config = dict(
    head_dim=32,
    vocab_size=4096,
    norm_place='pre',
    norm_eps=1e-06,
    rope_fraction=1.0,
    init_std_qkv=0.0534,
    init_std_o=0.0,
    init_std_up=0.0534,
    beta2=0.98,
    decay_fraction=0.879,
    final_lr_fraction=0.0,
)
Each number is 50 + 12 x the weight over its row's rms, rounded and kept within 0 to 99. Layers, rows and columns count from 0. The size before them is the row's rms in percent of the matrix's.

# v: layer 6 attention value, 160x160, rms 0.0795, rows 34-63, columns 0-79
# o: layer 6 attention output (transposed), 160x160, rms 0.0686, rows 34-63, columns 0-79
# q: layer 6 attention query, 160x160, rms 0.102, rows 64-76, columns 0-79
# k: layer 6 attention key, 160x160, rms 0.102, rows 64-75, columns 0-79
v34 100:42 63 33 33 51 44 60 39 46 45 39 56 43 51 47 50 51 63 58 35 52 34 55 42 71 40 51 33 60 54 17 44 26 58 75 46 39 57 61 69 58 51 54 58 47 47 50 63 54 32 46 54 70 44 53 53 39 53 49 46 70 44 53 42 69 54 44 61 60 52 45 55 66 49 46 48 38 41 44 41
o34 094:62 51 47 54 50 51 52 51 40 58 50 59 69 70 48 26 62 32 28 58 36 65 53 46 33 49 49 55 31 52 73 44 66 41 55 57 57 29 76 36 72 66 55 55 57 70 57 20 58 79 55 46 40 43 50 60 40 46 52 65 35 72 30 60 48 52 46 47 33 47 50 36 31 59 50 64 46 74 41 49
v35 091:50 21 71 31 73 48 42 57 26 61 57 55 37 51 69 15 69 52 42 44 41 73 51 57 58 65 52 35 61 37 70 55 48 49 45 67 59 44 67 46 36 50 44 53 60 38 53 56 52 60 33 40 33 41 44 53 53 45 41 28 60 45 34 46 59 43 76 55 54 49 58 32 42 61 50 85 36 37 35 54
o35 081:46 64 67 61 31 41 46 35 67 43 56 39 62 45 37 65 30 56 62 56 58 55 45 51 49 58 53 54 46 52 41 35 45 48 60 39 50 59 32 56 60 47 53 45 51 53 48 65 57 28 49 58 60 54 62 64 34 61 65 61 33 72 79 49 35 44 48 41 36 65 30 53 33 36 51 35 64 49 56 49
v36 098:68 38 56 70 63 45 31 73 48 46 57 53 60 58 54 50 51 24 24 52 56 69 50 55 41 45 43 70 62 38 42 64 58 36 58 58 64 36 50 29 54 30 45 31 72 38 69 59 60 69 49 40 66 56 56 40 46 43 60 60 45 51 64 60 54 43 34 47 53 55 41 48 56 71 54 38 63 34 43 52
o36 097:47 53 53 49 44 56 46 31 61 51 48 38 46 36 47 50 16 67 47 56 68 42 68 61 60 43 71 44 52 60 56 51 29 59 27 53 40 66 28 51 36 40 55 53 32 47 28 72 46 37 37 57 31 50 39 53 41 49 46 40 49 48 52 42 44 54 71 52 50 61 50 56 49 32 40 52 60 52 52 52
v37 095:40 43 64 31 45 59 44 60 70 53 41 46 64 68 38 67 45 39 72 50 53 55 49 50 44 59 67 45 65 55 67 57 42 59 56 66 59 45 68 58 51 51 38 43 45 55 45 38 49 42 36 45 38 64 47 40 55 51 24 35 56 53 51 42 36 40 72 49 58 25 69 47 63 65 55 43 42 55 60 32
o37 106:61 75 34 58 48 61 62 41 51 39 44 66 50 25 68 41 59 54 42 43 32 37 51 67 40 67 34 46 59 45 50 49 63 41 37 48 59 57 50 41 57 44 41 47 71 45 61 65 56 59 46 47 68 33 52 32 28 50 67 49 57 50 45 61 64 50 56 30 54 63 35 50 65 48 49 73 40 69 25 62
v38 088:41 62 46 44 54 54 45 52 49 65 56 28 33 82 47 56 46 45 57 60 46 64 65 69 52 33 71 38 64 48 58 39 43 53 69 30 54 50 48 57 50 55 46 46 35 61 38 62 36 30 40 53 41 65 53 46 54 45 42 49 65 40 44 34 62 46 68 67 53 44 36 52 55 65 50 29 52 36 48 41
o38 086:37 71 53 44 53 56 58 54 69 16 37 72 53 33 66 45 60 50 48 41 56 50 46 56 64 56 45 53 37 59 37 46 58 41 31 55 61 37 57 56 55 50 59 40 66 50 61 41 72 61 36 59 61 40 39 38 51 60 49 38 28 59 51 42 55 67 50 41 67 53 61 49 42 47 44 70 51 73 43 63
v39 096:35 45 44 34 43 59 43 64 41 53 41 54 53 50 63 32 57 35 43 61 52 37 29 37 53 48 48 29 42 48 61 42 64 35 56 41 29 45 65 36 45 57 53 46 48 40 58 60 42 45 44 44 16 45 55 63 56 44 49 61 51 52 35 42 62 37 53 50 58 48 60 54 52 62 56 49 50 40 34 70
o39 089:57 67 47 58 49 33 46 35 48 50 56 39 63 59 27 47 42 45 34 44 51 64 50 61 49 42 59 55 32 61 46 42 59 57 70 41 76 48 41 52 66 61 44 71 43 68 44 60 57 59 33 59 63 44 53 57 42 58 61 52 34 79 67 54 54 61 36 70 34 54 39 33 26 47 56 50 50 65 62 58
v40 091:26 39 68 66 49 63 59 45 64 51 19 42 66 59 35 50 63 65 60 33 38 50 58 44 30 44 50 41 56 53 56 48 52 70 36 42 39 62 64 43 47 74 35 41 53 44 45 33 63 39 53 50 49 82 48 62 39 24 30 43 39 66 47 71 40 49 41 66 33 61 42 45 26 23 41 45 46 53 37 31
o40 085:60 58 53 55 50 41 35 50 48 60 65 64 62 32 74 57 40 40 44 49 60 41 45 48 51 71 44 58 49 30 58 53 70 30 58 56 67 51 36 49 64 34 53 54 48 27 61 56 51 46 63 39 40 14 56 45 58 75 68 48 55 47 55 31 52 57 41 59 98 35 42 63 58 58 64 65 57 42 52 40
v41 088:34 63 59 34 35 55 83 46 52 40 45 39 67 61 55 55 45 51 66 45 37 49 37 60 70 29 60 54 54 46 29 29 39 85 67 63 48 43 62 53 61 70 57 41 29 38 72 64 56 54 47 44 52 45 57 54 55 48 50 57 57 44 56 66 62 48 37 49 47 61 58 42 39 46 48 64 66 38 44 54
o41 084:61 33 40 52 59 49 29 48 45 57 52 64 73 63 63 61 53 39 29 56 49 37 64 36 48 55 52 51 54 63 61 62 65 48 57 52 41 58 40 39 67 36 42 50 62 52 26 40 27 55 69 61 24 39 42 61 05 52 52 69 40 64 21 45 20 37 35 48 42 60 39 72 54 53 22 44 33 55 48 55
v42 083:60 72 70 55 53 56 48 73 58 43 51 41 52 55 55 40 61 48 37 64 67 53 70 53 55 48 67 59 51 35 51 76 57 68 35 38 45 25 62 39 42 46 29 54 60 46 60 56 28 61 41 34 45 20 51 53 70 44 44 60 45 52 44 46 53 64 66 47 60 46 50 35 51 48 62 43 65 62 34 70
o42 082:43 59 39 47 29 64 50 33 59 32 32 56 48 32 64 60 40 48 41 29 37 38 39 91 45 59 48 53 55 66 52 50 42 44 54 59 58 73 51 43 49 36 48 54 41 51 46 82 78 57 40 63 36 38 49 12 27 45 68 38 47 57 57 46 48 52 46 43 52 57 46 49 77 52 36 70 38 67 54 50
v43 096:60 47 64 87 48 57 31 37 44 33 53 58 47 41 40 38 73 64 52 43 45 56 44 44 55 42 39 59 54 63 76 38 40 29 59 48 62 67 61 48 56 49 47 30 30 61 63 47 51 46 48 48 58 72 34 42 53 48 58 62 44 69 42 44 71 43 54 38 47 39 31 53 32 50 38 64 63 40 50 33
o43 103:45 32 63 53 50 39 48 51 49 81 52 47 39 60 51 58 42 46 52 62 62 42 59 25 64 32 44 41 49 24 35 50 51 58 50 42 31 49 35 60 51 57 66 59 55 27 43 40 47 45 56 57 27 57 56 87 71 54 36 50 43 43 55 49 36 65 35 58 56 57 73 66 31 46 63 23 59 29 67 38
v44 093:70 48 29 85 47 44 58 28 62 41 37 72 42 41 58 60 56 51 35 51 55 42 55 55 32 55 46 17 43 62 52 55 49 22 45 66 33 40 44 38 54 67 51 53 53 61 42 51 53 59 43 32 72 43 41 43 35 64 56 49 78 70 54 38 47 50 50 47 37 77 39 40 46 32 43 43 43 32 54 54
o44 085:36 41 61 49 37 46 49 57 40 71 65 41 53 63 25 38 54 62 37 40 45 71 57 38 50 34 59 66 67 37 40 41 48 61 57 53 42 55 76 50 52 47 50 60 35 63 56 58 56 46 56 56 14 67 49 42 59 44 50 61 47 49 42 58 43 61 55 53 58 41 60 43 42 63 59 59 54 34 53 16
v45 104:45 36 70 49 55 43 52 49 39 48 58 32 62 70 43 62 51 59 69 48 57 65 65 58 48 56 43 44 52 44 48 35 55 82 45 62 57 37 63 47 44 53 58 51 49 43 42 88 43 32 42 51 70 91 57 51 54 31 28 50 36 49 38 50 42 42 56 45 43 59 49 48 63 47 47 55 60 63 65 50
o45 099:54 65 46 54 58 55 45 55 64 48 44 64 50 26 84 52 31 46 61 57 31 40 51 68 61 67 43 52 40 56 70 70 50 35 44 29 48 49 39 58 69 54 45 46 51 54 46 40 54 47 70 42 46 33 43 37 35 59 59 48 69 55 62 50 58 27 56 46 71 48 52 69 56 42 50 70 47 47 43 56
v46 087:44 33 41 57 65 72 41 56 65 74 42 42 47 67 48 50 33 42 73 60 39 60 81 32 39 52 57 48 58 58 57 57 42 57 68 49 33 72 40 62 57 71 62 55 50 57 26 38 58 44 53 36 40 54 59 65 43 53 27 53 48 54 56 42 57 33 38 51 49 32 29 51 47 73 68 47 56 51 45 44
o46 081:38 69 50 40 34 50 57 44 39 37 57 62 56 44 37 51 74 28 43 56 58 52 17 56 60 63 38 50 37 27 50 40 49 47 48 35 58 34 63 55 34 57 41 54 52 43 67 35 64 53 59 58 69 48 43 36 74 62 54 54 52 46 45 56 51 62 63 57 70 54 81 38 51 39 51 62 41 63 59 45
v47 088:51 57 62 35 56 41 72 46 80 43 56 17 35 59 52 60 56 61 41 40 61 35 41 37 48 60 48 54 45 70 43 56 46 65 21 64 29 57 42 56 38 56 53 50 47 43 35 62 34 63 41 58 32 39 41 46 62 61 54 42 54 64 25 96 36 51 53 39 62 33 52 59 46 47 52 48 48 52 52 49
o47 078:70 52 39 52 38 59 41 45 36 36 52 58 48 51 58 53 46 61 61 60 30 46 54 60 51 61 47 47 82 41 62 37 50 56 68 43 76 63 79 31 41 47 37 44 47 42 58 54 60 64 53 44 43 48 37 36 32 49 44 39 68 31 48 33 69 49 42 39 46 53 42 51 69 71 41 45 41 33 65 49
v48 092:39 44 79 45 44 60 68 51 52 49 64 33 53 47 54 56 51 62 49 49 43 59 45 48 66 44 49 39 45 41 47 35 58 57 53 57 58 46 34 57 62 43 33 50 49 56 64 49 58 63 40 53 58 60 52 47 50 44 44 34 55 40 62 48 43 43 40 35 50 53 57 43 58 49 28 33 62 51 65 57
o48 081:41 35 39 61 61 58 41 34 60 57 39 76 39 42 70 49 59 38 45 77 52 34 57 49 43 74 45 52 63 59 67 67 51 45 41 47 39 55 28 46 50 44 70 37 58 51 47 46 34 48 52 56 39 38 43 71 46 47 43 35 31 44 65 41 41 56 55 47 64 51 52 85 52 46 24 39 62 39 38 43
v49 083:44 35 44 37 67 45 44 47 50 42 60 57 38 57 59 65 57 59 09 49 51 47 42 39 61 62 32 68 42 36 40 59 23 52 28 49 43 54 34 30 29 48 53 45 60 45 46 44 41 52 62 48 30 60 66 53 63 67 41 26 62 60 40 64 36 66 66 65 41 50 60 63 60 47 68 46 32 54 40 50
o49 080:68 61 61 50 47 40 41 54 44 41 53 29 47 55 40 32 35 46 63 65 57 58 56 37 39 52 63 36 51 33 56 53 52 41 64 25 65 38 62 53 55 64 52 63 47 55 58 40 66 59 72 44 64 38 47 66 66 33 71 64 61 46 58 50 71 48 46 47 73 33 49 27 29 58 58 48 53 30 74 45
v50 092:70 63 62 77 48 34 38 33 47 35 56 53 44 60 39 55 40 52 49 38 40 34 62 53 62 58 43 68 25 48 36 18 55 59 61 52 61 45 41 57 48 62 43 53 38 56 56 80 38 57 48 38 73 48 45 42 51 39 60 71 46 49 54 48 75 52 37 52 51 46 53 52 39 66 46 25 68 30 46 61
o50 100:33 30 56 42 54 54 42 66 62 74 46 56 43 49 52 53 43 45 44 61 62 53 62 32 61 35 57 47 49 56 55 76 44 40 48 36 28 60 34 51 41 49 65 57 43 43 33 33 50 39 68 66 14 55 54 74 57 48 37 48 49 52 43 40 28 45 40 55 50 53 62 60 43 40 43 41 57 45 73 40
v51 088:25 55 39 48 45 45 68 64 72 46 46 53 50 62 44 71 38 52 63 33 40 54 52 46 58 55 57 31 58 28 60 61 44 44 82 59 44 54 46 64 57 34 39 47 54 48 53 09 63 30 69 46 62 39 62 61 64 53 41 63 56 43 40 49 56 63 51 55 46 47 49 56 51 41 42 50 35 45 50 62
o51 077:60 57 59 51 64 56 39 55 30 42 59 50 58 38 57 39 57 46 51 72 57 31 76 41 34 52 45 43 44 66 37 53 73 56 23 49 61 42 71 47 47 72 55 41 60 43 59 48 44 78 40 43 53 43 40 57 47 43 63 51 46 49 47 53 49 76 63 43 63 54 47 41 56 54 71 46 33 58 43 36
v52 104:33 63 24 40 37 65 52 35 81 71 45 40 40 54 60 57 55 69 62 62 59 45 66 38 47 47 57 84 52 36 32 68 41 55 52 54 59 57 43 69 43 78 41 46 57 51 52 25 38 48 57 64 34 55 50 62 57 48 43 54 60 54 58 38 52 62 67 38 68 42 48 52 46 45 43 28 40 42 47 70
o52 101:49 47 47 44 60 66 48 71 49 28 52 63 55 57 54 53 63 45 49 45 35 41 32 44 47 55 41 12 40 60 57 36 79 54 42 48 68 53 69 52 47 41 45 58 55 42 51 50 56 46 45 55 64 45 49 56 48 51 55 24 52 36 43 51 52 60 48 49 50 46 65 64 58 66 56 48 48 62 52 42
v53 091:36 54 59 25 56 47 55 63 62 61 32 43 42 67 36 72 40 45 65 60 55 57 49 40 27 57 58 40 54 40 37 53 55 42 59 54 57 58 31 66 39 64 60 35 62 42 43 30 52 52 28 47 26 57 40 64 63 48 50 49 55 33 53 47 28 44 52 42 41 23 50 66 51 58 53 63 49 53 60 61
o53 102:40 73 44 60 46 58 61 55 45 28 59 55 56 39 61 45 46 48 54 38 37 43 32 64 45 70 45 50 47 67 57 52 67 59 38 61 68 37 68 39 53 47 33 49 55 44 58 63 58 53 35 50 88 41 50 23 41 58 60 37 50 43 43 49 61 53 61 42 60 54 45 39 68 49 58 70 35 73 29 57
v54 095:69 54 71 72 53 46 45 31 56 54 47 35 50 45 39 45 45 42 71 35 42 73 56 63 73 61 73 24 47 70 63 39 43 53 56 62 40 60 57 48 49 68 38 45 31 67 65 40 52 44 49 62 75 54 38 44 34 47 52 40 48 51 44 30 51 44 35 52 62 66 66 57 63 34 62 73 50 47 49 28
o54 094:34 28 63 55 46 28 63 50 56 73 48 61 48 65 35 37 65 68 57 48 50 43 50 36 57 29 35 59 56 33 32 47 46 40 49 42 29 58 33 52 53 50 67 49 74 32 36 43 43 42 65 35 24 56 49 52 62 53 45 75 35 59 52 66 24 53 50 41 47 47 41 49 42 55 41 38 54 50 54 39
v55 086:53 49 73 72 70 32 31 29 53 58 48 68 41 61 50 58 40 48 51 34 48 63 60 51 46 44 54 47 40 59 53 51 43 61 48 53 37 53 53 67 41 56 63 63 20 63 57 56 45 22 52 59 67 54 44 54 48 46 42 29 57 64 32 47 41 37 31 51 41 67 62 40 52 60 66 56 34 40 48 25
o55 090:52 44 51 51 38 36 62 41 45 71 50 48 52 49 32 34 60 53 55 63 55 43 46 28 58 45 23 48 50 31 46 43 64 48 56 35 42 54 49 48 59 58 49 52 67 24 49 37 59 52 69 38 34 52 48 61 59 60 46 71 55 49 52 64 52 47 48 52 70 43 59 47 23 48 52 46 56 43 79 34
v56 088:74 85 51 47 55 65 30 54 35 41 56 47 36 69 55 52 49 47 41 46 61 51 49 33 26 69 52 47 73 49 53 46 67 38 42 36 40 23 54 25 30 50 33 36 57 45 52 44 47 33 40 47 66 39 50 41 58 49 35 55 52 48 44 58 55 47 68 40 48 47 46 65 55 72 62 62 54 36 51 51
o56 088:39 50 63 64 54 52 44 54 61 41 56 30 50 46 56 46 26 54 46 50 58 61 47 58 60 36 35 68 35 42 65 60 28 49 56 55 56 52 54 45 67 74 75 59 24 49 46 54 62 58 44 56 43 44 69 59 46 47 62 36 56 74 49 43 55 44 37 66 60 62 53 19 40 41 46 50 50 51 59 75
v57 098:27 68 40 39 46 58 38 49 37 70 25 64 49 36 66 35 45 38 64 27 49 59 33 34 58 28 60 34 53 26 41 43 52 44 59 37 64 51 56 48 37 63 51 72 35 46 55 48 50 37 43 58 66 55 46 61 55 46 42 31 49 64 44 52 58 63 56 62 24 61 32 38 69 40 43 49 44 29 26 42
o57 092:41 34 50 60 42 35 80 36 34 54 47 36 59 83 24 45 54 53 27 46 54 65 52 34 55 46 37 46 35 55 50 52 61 50 61 66 38 34 50 51 63 50 72 49 56 53 51 23 42 64 49 47 47 54 32 50 41 52 58 66 27 48 58 52 38 48 41 73 52 44 55 38 27 55 57 38 49 58 56 47
v58 099:58 50 42 52 43 39 34 42 52 47 63 43 44 45 39 53 68 58 38 44 53 42 46 68 60 60 53 72 61 51 59 48 42 55 50 55 53 59 58 67 64 73 62 48 42 37 56 59 46 62 50 59 39 40 40 46 37 50 59 55 34 50 42 49 71 59 42 35 45 60 32 43 45 27 30 33 41 56 51 41
o58 092:39 21 50 73 38 47 53 65 53 53 45 75 43 50 76 54 52 42 41 49 46 53 55 38 42 61 42 35 51 44 45 34 64 45 57 53 36 63 41 46 55 28 42 46 35 47 37 51 56 42 53 38 61 69 61 54 73 57 43 44 56 40 43 46 26 61 42 52 65 40 72 81 70 74 62 47 46 47 47 27
v59 084:48 79 34 45 59 57 66 37 33 50 50 43 26 38 45 45 38 73 48 56 48 45 60 37 57 63 44 61 63 49 18 35 44 49 25 47 54 41 31 60 47 71 63 48 49 58 34 50 37 59 38 69 48 52 63 47 45 61 43 54 53 22 60 65 54 56 48 34 50 76 31 54 46 32 51 67 40 41 44 54
o59 081:59 40 46 53 66 57 45 72 65 53 72 44 53 77 50 51 41 35 44 62 49 55 47 34 49 53 66 45 29 71 71 53 30 70 65 46 49 44 79 48 51 59 41 52 40 64 43 44 40 48 55 30 62 64 39 67 57 39 48 60 55 75 43 54 52 49 49 48 30 31 51 42 39 67 33 30 56 43 53 64
v60 099:59 74 47 39 62 65 22 43 29 55 58 71 46 43 59 25 64 59 24 41 68 37 38 33 61 68 65 36 54 54 32 55 54 45 39 64 49 48 71 70 44 43 56 68 39 57 61 41 58 50 60 62 55 39 35 61 40 59 50 45 47 48 65 74 40 53 44 33 45 33 47 63 73 62 40 55 28 63 49 56
o60 090:51 30 46 57 50 33 66 54 56 54 42 39 36 73 35 39 49 50 49 57 51 80 48 27 28 44 30 58 61 56 64 45 28 53 69 60 50 59 45 36 47 61 76 30 62 57 51 39 43 48 39 35 68 55 55 49 67 46 38 49 40 49 55 38 71 43 61 59 37 62 47 28 47 52 77 31 42 35 52 45
v61 097:59 30 69 60 72 57 35 60 86 32 28 54 63 49 39 47 66 49 37 43 38 58 77 75 40 44 59 59 62 36 57 62 55 67 52 51 55 62 49 38 33 35 46 49 60 59 57 38 48 53 58 41 54 49 39 46 69 56 37 37 52 68 50 39 25 45 43 45 26 58 30 41 40 50 56 36 52 37 56 69
o61 087:23 55 51 61 41 67 65 39 35 53 61 34 39 26 44 56 36 53 69 51 70 47 21 35 49 66 38 58 59 35 43 57 49 43 40 55 52 58 51 62 36 44 66 35 42 29 46 48 59 35 37 69 49 52 51 53 44 67 50 27 34 39 53 38 54 55 74 56 72 45 76 50 58 42 36 56 61 33 69 20
v62 092:63 68 55 65 34 60 55 40 39 44 53 47 61 51 54 60 37 50 53 62 65 32 26 57 31 64 55 44 63 81 83 52 50 21 36 72 34 68 32 64 64 63 40 43 33 48 52 41 48 44 58 51 39 29 44 56 51 70 52 57 52 47 49 47 44 56 47 46 43 50 65 48 46 25 64 58 55 43 38 44
o62 090:53 23 44 52 78 44 40 56 52 72 60 34 47 70 39 56 51 65 39 41 66 42 60 27 53 21 30 46 58 31 32 30 40 66 59 56 45 57 62 40 43 61 57 57 54 31 36 47 42 35 48 54 41 48 59 65 53 47 39 39 53 39 41 54 49 48 42 63 46 46 50 56 36 68 55 23 44 34 72 39
v63 087:76 41 57 53 55 47 57 66 44 43 53 53 71 46 38 50 46 48 73 58 45 48 56 50 41 60 52 31 55 56 41 43 55 66 57 56 64 58 30 47 49 20 62 60 58 44 50 47 45 59 48 54 45 38 43 32 61 61 56 55 29 56 64 43 50 60 53 44 47 35 64 47 20 49 47 53 71 45 62 49
o63 082:32 56 44 51 49 69 42 50 47 55 42 59 30 38 73 63 51 43 50 37 51 43 44 70 53 45 54 81 52 63 41 69 50 52 48 57 50 41 55 60 29 42 40 28 53 47 42 60 27 46 36 60 71 48 67 46 31 49 39 22 49 40 34 38 57 42 68 37 34 65 56 51 87 41 41 59 31 60 40 58
q64 082:58 55 29 48 51 55 71 57 47 45 46 53 48 36 45 77 68 57 64 46 42 40 47 40 51 57 22 43 53 79 34 31 49 62 50 66 42 43 47 59 45 65 69 66 57 56 58 49 64 57 48 36 51 43 44 50 55 47 58 41 37 62 27 55 54 27 70 40 81 42 42 42 24 64 54 55 48 42 50 43
k64 081:36 61 54 58 61 36 54 18 70 26 52 54 42 47 52 63 37 30 24 31 43 74 44 49 47 51 32 62 48 57 59 51 51 64 50 42 52 52 50 57 22 34 47 47 47 56 69 56 56 42 38 57 77 52 55 55 40 40 67 58 36 60 25 61 31 58 47 68 54 44 51 56 57 49 47 53 65 60 28 51
q65 091:42 42 53 70 36 54 41 67 56 63 40 45 25 55 82 56 58 47 62 57 34 48 76 75 60 78 57 43 57 48 59 60 48 49 53 49 31 60 53 50 49 45 57 48 52 53 57 51 28 42 43 49 26 34 61 30 28 66 60 53 68 39 43 56 46 47 68 27 33 55 52 60 45 62 36 38 49 61 77 48
k65 092:47 63 51 60 58 62 35 68 51 56 40 39 40 51 43 51 59 47 50 48 42 30 71 69 55 68 52 49 67 47 44 51 51 47 47 55 36 39 50 27 39 63 50 67 51 57 67 75 40 48 62 35 41 28 63 42 50 51 49 52 70 52 57 42 43 53 64 43 62 71 48 45 52 46 43 68 49 45 52 53
q66 089:52 37 48 54 30 70 57 44 73 50 59 65 55 65 49 59 65 38 44 56 50 38 44 41 32 30 55 36 73 48 56 21 70 50 51 57 41 10 63 48 56 35 46 63 55 44 57 47 53 43 30 50 54 49 39 39 52 31 49 46 52 54 50 61 54 32 42 48 52 44 42 45 40 47 22 57 58 60 42 33
k66 086:20 49 26 52 38 54 57 54 49 43 63 49 82 47 42 57 51 55 24 56 53 50 53 28 48 43 55 37 39 73 45 70 43 59 61 44 63 26 87 52 62 53 49 56 44 28 50 49 72 56 59 39 46 37 38 63 36 57 43 32 58 57 46 47 51 30 73 49 47 30 58 61 50 72 40 57 39 48 46 50
q67 115:58 51 67 61 48 38 51 29 54 65 43 40 52 62 64 41 39 50 43 43 38 55 53 47 42 30 50 44 25 36 49 34 75 53 51 44 31 39 36 56 39 33 60 34 51 56 70 48 46 42 47 50 69 62 62 44 47 60 71 67 48 54 42 51 57 69 38 45 39 56 34 41 38 30 42 52 50 42 50 29
k67 113:54 43 68 64 66 38 33 38 68 61 36 54 51 59 59 46 58 54 66 63 40 50 59 70 47 42 32 62 37 25 50 35 74 32 39 31 36 51 18 56 33 58 50 38 51 61 53 33 60 59 50 51 47 60 64 47 78 32 69 49 56 65 34 38 48 66 29 42 34 64 41 46 57 53 46 18 50 33 64 48
q68 088:38 45 69 62 49 57 27 49 40 55 31 49 45 66 72 46 17 64 67 67 38 36 67 56 64 42 47 68 64 31 55 61 48 17 59 53 52 45 44 66 43 39 57 26 34 45 43 55 33 48 58 63 40 55 42 39 56 43 47 50 45 44 51 43 29 44 37 44 51 56 54 63 57 57 47 32 34 36 50 63
k68 093:37 44 58 46 47 76 45 48 35 54 24 51 65 61 52 43 50 55 36 41 45 51 45 60 62 53 62 41 53 52 46 64 63 39 50 46 49 40 39 57 52 41 44 46 36 59 34 62 52 36 56 67 57 44 50 65 54 35 41 57 49 47 53 63 45 38 53 50 39 72 46 51 41 32 83 57 49 42 47 52
q69 096:53 56 58 54 50 51 63 32 41 37 40 45 64 50 18 35 51 49 70 57 40 52 40 39 45 25 34 60 37 37 53 48 60 32 46 46 47 51 59 51 59 60 68 34 40 51 51 42 40 55 56 48 51 47 57 67 58 44 58 48 46 65 50 54 60 44 22 54 53 60 59 38 36 51 37 54 32 42 56 71
k69 097:47 60 69 51 41 38 52 37 46 72 57 45 55 63 61 44 64 62 54 59 46 55 02 42 58 54 39 64 50 57 50 20 51 64 68 49 41 50 25 77 67 41 73 41 25 59 54 63 64 45 33 51 63 64 42 62 62 43 50 54 55 51 49 45 67 44 44 44 35 46 53 42 51 53 70 52 45 39 62 24
q70 103:60 63 45 47 39 45 18 42 59 59 69 45 27 51 53 73 52 55 60 61 64 35 57 44 52 50 71 26 57 47 45 51 39 49 65 67 54 70 46 56 47 37 29 46 67 50 44 44 48 44 59 57 52 44 45 51 26 54 57 21 52 26 31 39 42 48 81 30 31 57 47 62 60 23 49 73 43 40 56 48
k70 080:27 49 51 40 66 65 63 76 25 53 58 49 70 42 46 53 40 24 52 35 38 83 62 45 50 51 69 57 53 52 59 41 43 46 42 50 49 68 49 68 63 36 50 63 54 40 48 67 65 64 41 54 39 33 31 41 51 57 51 48 45 28 46 65 72 43 67 41 52 55 43 60 49 85 38 68 51 42 40 28
q71 095:48 51 44 81 42 60 40 48 44 51 47 60 43 53 48 58 37 58 50 58 61 36 51 48 48 34 64 51 66 38 51 55 49 06 60 52 45 51 31 51 43 56 54 38 28 44 40 65 48 44 66 51 63 48 42 74 51 43 28 57 50 54 35 42 26 49 40 39 30 69 49 67 54 40 38 39 49 44 71 71
k71 114:37 63 52 52 37 52 55 60 67 54 56 30 55 59 68 59 32 72 41 53 47 54 48 36 59 32 41 44 50 40 30 46 51 37 64 51 47 43 67 52 36 44 58 39 34 48 44 54 48 39 61 57 58 51 29 76 50 46 37 50 54 58 74 38 66 54 48 67 36 59 58 57 48 34 82 60 62 51 52 32
q72 106:63 47 64 50 45 29 23 48 51 42 54 47 41 63 48 48 48 57 65 48 51 38 56 51 39 39 61 40 50 55 50 41 41 24 55 60 48 62 28 47 32 57 50 41 50 57 57 53 46 26 64 47 70 65 57 51 65 39 68 51 51 59 36 36 38 41 29 63 31 65 48 58 64 40 34 34 42 48 54 64
k72 103:55 37 51 47 58 55 58 37 55 67 41 54 41 46 49 53 33 59 40 59 58 50 30 52 47 27 44 47 37 28 49 42 42 24 48 60 67 48 56 46 40 57 45 35 35 38 41 51 37 28 51 43 61 64 37 58 76 44 51 57 38 45 62 55 70 57 39 66 40 27 69 51 46 28 68 63 54 41 58 39
q73 097:50 37 51 60 41 43 51 34 35 66 50 68 60 67 55 41 57 36 55 31 31 44 42 56 50 56 21 56 56 54 52 34 64 33 42 36 53 48 43 60 50 54 57 50 43 63 54 50 45 40 34 42 58 58 69 41 63 32 31 77 49 56 46 44 64 73 26 60 47 67 37 50 36 49 54 66 37 48 58 59
k73 097:56 50 61 59 53 36 33 35 51 72 32 60 36 62 59 36 46 50 66 61 51 39 55 50 54 28 51 61 63 48 67 50 58 29 36 60 48 53 40 61 32 46 64 48 39 58 66 55 37 44 49 60 40 55 74 60 66 47 66 53 54 52 38 43 45 43 29 61 47 52 60 44 61 35 44 19 43 31 72 62
q74 092:57 50 52 58 43 58 43 29 50 47 48 30 24 60 49 54 43 47 55 86 67 46 35 45 52 27 54 41 56 39 64 71 49 31 54 64 55 49 67 56 37 46 59 40 39 32 46 49 37 19 56 60 45 38 47 81 56 58 45 36 43 40 43 40 39 36 40 47 41 56 57 63 65 48 57 62 43 49 73 64
k74 094:36 60 45 45 37 61 80 54 29 39 35 45 44 56 44 40 54 40 39 71 46 48 32 35 53 36 57 38 37 52 38 35 69 61 91 47 50 37 59 58 64 44 49 44 40 41 64 63 52 32 59 61 48 33 43 65 58 69 40 52 69 54 47 40 55 55 44 57 55 71 35 48 66 47 50 63 48 48 48 26
q75 106:54 37 55 55 46 45 27 65 67 57 55 52 23 56 73 51 35 68 44 56 64 51 58 39 50 40 73 67 61 43 59 60 37 23 51 66 35 68 66 54 33 33 62 29 27 39 43 65 25 48 68 54 57 54 49 57 46 43 37 52 43 48 34 52 39 49 29 63 34 60 44 67 58 46 65 32 57 50 58 66
k75 101:52 57 42 51 59 38 54 40 61 71 56 47 45 37 58 47 36 61 39 37 64 45 35 36 62 39 55 48 37 57 36 49 43 46 63 49 57 54 68 46 34 59 56 56 31 53 51 47 38 37 36 36 49 52 50 71 54 59 40 44 51 53 73 49 53 60 42 53 62 20 66 63 59 37 78 54 64 52 35 46
q76 089:69 42 35 47 52 50 49 36 37 63 58 49 47 50 38 38 59 47 60 84 46 56 48 63 56 70 62 29 52 51 47 52 44 59 36 70 42 47 59 76 46 41 37 48 45 40 49 55 47 62 54 54 51 46 38 53 45 49 67 20 44 32 53 44 38 36 45 45 50 42 62 42 51 46 39 66 43 28 55 48